Weights of a small transformer language model: 2 heads of 32, 1.08M parameters.
Each number is 500 + 50 x the weight over its row's rms, rounded and kept within 0 to 999. Layers, rows and columns count from 0. Numbers have three digits each. The size before them is the row's rms in percent of the matrix's.

# up: layer 9 MLP up, 192x64, rms 0.392, rows 169-191, columns 0-63
# down: layer 9 MLP down (transposed), 192x64, rms 0.334, rows 169-191, columns 0-63
up169 099:433479548524392497450532487465536507569404575495520517517499535476451453567532406493474513516658472550468500440434432495446464555553534414443450493442448477580532524497462582485512474514518464
down169 113:450468606584575537461446585511528572518488560522506523542474485458474533462484468586396540502481484528542415515550468479515545485485573455472512382446611524572431568509510492464456477472459554
up170 113:495535535512489577459443590475454509474464532516576475385528478482496458540498483558540510452450608544442531489491430584524469436491562546551509508466446368486453482588414453534577554469512478
down170 114:434425399507475466426534441403491429442551485555566519472505448500525491515453485525399475522570559484559534486548447517544558465523434501513609545549592475500485564457415485525475461585521480
up171 079:467537493505495435546436537560427437481468545564460421458552482561511517548495493460508541550601408488506445443473412503538521545509467583502450483471469359454578505514545453489455394536507557
down171 076:475474523554507585461503484556452548483483470489410460450438583430450522495507512502423463471472601485586563487479603456535492458461497525505460486608491578465417496548448529484385519462500413
up172 093:470567600484474491603596536540443472561435418495427458580489482521518546504523549407481489440511488506418477498485509413457549530485588536443474546583576590496592524538482477518522479512512480
down172 086:517477524427418422501484459513479571453526568437441544505530545466521530450551526473540532429498618568490468546563510496514522574599480559440412506434496451478489434423573515586417514537505518
up173 110:491565550518485585511469461499545455590443494440547405498475459487539454513425475526556456558607520427427507474467496485568527401535466471519511426577494458579544513518577513477526496463628515
down173 122:640494476481520440438537454477429545479395541480525488615563561561489502602454494474514510497486526516479479557529515577474623442447460481567474510517487441439538575535528503528539518460490571
up174 096:476559500391502540383499593484540523399493484525523606510569552431406554496486525541449507516467436535432532484542513523447466524432419521539491452501489496497493457598391470511526515450447496
down174 095:544460433549551442527480449532433397528545515551489543467503491453498417537532577501494543503535499537620531448522506574481651543476546579526537509568445603482471480545571475488530487435512491
up175 082:493601505370545591473503484492518448483467520540577461513454586497493442460456501505493516523531461549504544491584494544510427564570578482493496516416608438588527539585490491448438502541545550
down175 068:560439578607498438549588468571532552556469526444485586480531436545494520569521546519547521473537536481423492532479562508557598459544451554501406440595458561508551502470473545502455524498569510
up176 099:494548518544573518561389491521485498503484483449502490513481553545585427568474432583468500554492545508497464482371616527467518514437448429569544460497521473454519439601474496536493401430487512
down176 101:483456417440510495452555439491520506509511489568583541525475425511563478477468508470536515517430407440483629542606509514437549548521491469399519494579491530503507403518545418545451472567511431
up177 100:539390532534506511504574501486492496477474489501509424489518470428474464525404488527503569456508525514553496519472537372531458537595470429582544507507486543450473500470606617501427425430498589
down177 089:480484436572453457542477551525523501538613530529577519521575508513491532547541610541465543615509538588542470571546513591475605545496458483528446465477536401530495518453459445502577458514522496
up178 094:422526516467540481437507569424478562531469537551596498448485536497502411510531476583494469525490538502470416450554500535445582424426505458625528478517454534456427445438489561459596445475491544
down178 100:529540517447570471389391453445484584512559567545479570472532561471455542507570427516418465480562531416470484533480432599488549427450494525482549520557513472474505485510446425547477501433440499
up179 114:542407443452459539560457590475457427527483536498473530449523489556486456443569410588505470384500473521497500482647431568494468534547470417479433522584500477530576495551476480519500491504511478
down179 119:458443480454530549592495576496480468467522473507470479505494534517490464503553515551562588422538479587484420579603498519422498427504505462468400445605363525487546505486470477488499496485537417
up180 107:585548413483548507509574547521434426443449497552460410530538544446519475545422445605508509454497466574467478428462523585542493448419477481502471448492563473500492478573541478603455444458554505
down180 125:530472514453458540441415511487624460518535412527531586493405410418475540499468459494507408502554571466458514465520453557583519575489492586531452505575544435543474518541539546499448477476459459
up181 104:517494521448506563525463467538528543489464493451495526434475555532437443628506544524555421495591420493380506539373499514540482454503474411505471521525543463583457610497564570496493492527505523
down181 107:455540539456513512480478543476500566440473441562529536536510523453491549514508510548417538545672536566504489530398510582520629458437504467496419534553598456512483516459495496525426551476519495
up182 103:627483502431520524518477551416416540512407521516619537456561515503405493506477493442457438491498499501577460559488433490503491540523437465507560560450507500560461435528451471512467478462438624
down182 109:544421520467421483534490574552571560455491474554458438548600572555525505471505537526520535437476591509503499452468559536500502519481517452473509431397601372490434553497556468518456579515467518
up183 092:538487510486541508478506523459496472584496540575498488512511494415522500477548590533448431506466441503542508535542639420555609547499546583433616468513480465440597481500480425488525440494448450
down183 069:506523536426415522538426458441528531455506478437547557525412494467465498458566555551578603489525561505451540569500472549510484559513544514592518482448528490561507492626586505550553567469578515
up184 120:536388449512529369515490479498457462470402439557567537523478489526591382584582413535502507475523535510549472460510491504458455514503438398557521462488482555512536546577496524488522476502426509
down184 126:538539544565502570490479486614495453465555498482520504456517424490419503383441610420412459550478524495520530502431502517591497576514526507479593571467543472555520441498437567498532456452537488
up185 096:434512423482468469482479644474425497498484554436499518467597525538456460536457576479459505482373464533524522504485553441552504543507487576518549478530469465443422381495483462442545579433496496
down185 109:543572507457510480425422510533508453492512490543580489513479452468479535566522488541543541420510436516486499477553396477447518453406621414555540409468532490580457440448567501472414503573537481
up186 114:422466522450484477619538524372478448548464532443521554524474552485535479444543524447521536492520447426448513413465591442478509519418518481515557521497551472577473517604539407493564440542478486
down186 128:483523439556594501515494542496470506559555396493412478567416552504549464533505567552466462468490463555428532518434528522556496493385549421403471465472460528556559548582439454474465479552516542
up187 092:563419495465385428528510440461469556482412494492452491551452482512484462593486591502501457553610439536534520470522529500464491625491467588531529445561557462464482558533458479514530533588455491
down187 091:478503498507469456540381498490431549435502457482402493479467549517460569468513555480501418504492460539423541465494535466468483488459392517541422500490459615460478452560543454478399577439459403
up188 091:504497462455498515425554527481484517548437451446493479501499481489442447543648554521519492518507387502421532525442553501504492586503517514518457589596457448526443447630544425478543482457481431
down188 093:403554464540587450465545541481453564491482491426447559545506580487588492549517504573446493454542513556609534547442549539475560572442543519452525421483485472538429475491506490524578546552463586
up189 109:538398505477491494506549463553529501525370549484547505509509556449507418482482478478510375476541565509448448482442430393536547483392441475449477537454508551393572522455537506525489526465536548
down189 086:449582494493507504569616591482472538560576509523489505453528556483441426515498443499464465526571530524580539602533581519471479441534462452405509478489446552518470421473503506466407572559511569
up190 117:508497513450438535555439561572541549481396583489469533459473506483533456509521568456380445487491448437457537374418470440487535586444502528466481449537476548480481467592496457510542584522476531
down190 106:556462556556552545448517518507553528519509486504486503456558497504459510510496533469626491541484488398439540577505358585454513525485455509493513505570519618441591571466500541484494512537390456
up191 088:546497487540415492432512494461488563489599531530571493486431510570406483416474421513565505433531435551556582487501523396617448482440443504533463419507463520532504443534482453533446498451460513
down191 084:465454468413450513509487468497472475473417552473505509434446473401415458498533596491478484413436518468484503394488484459567463448513411461493469473455421478431468450411429416491543483473553436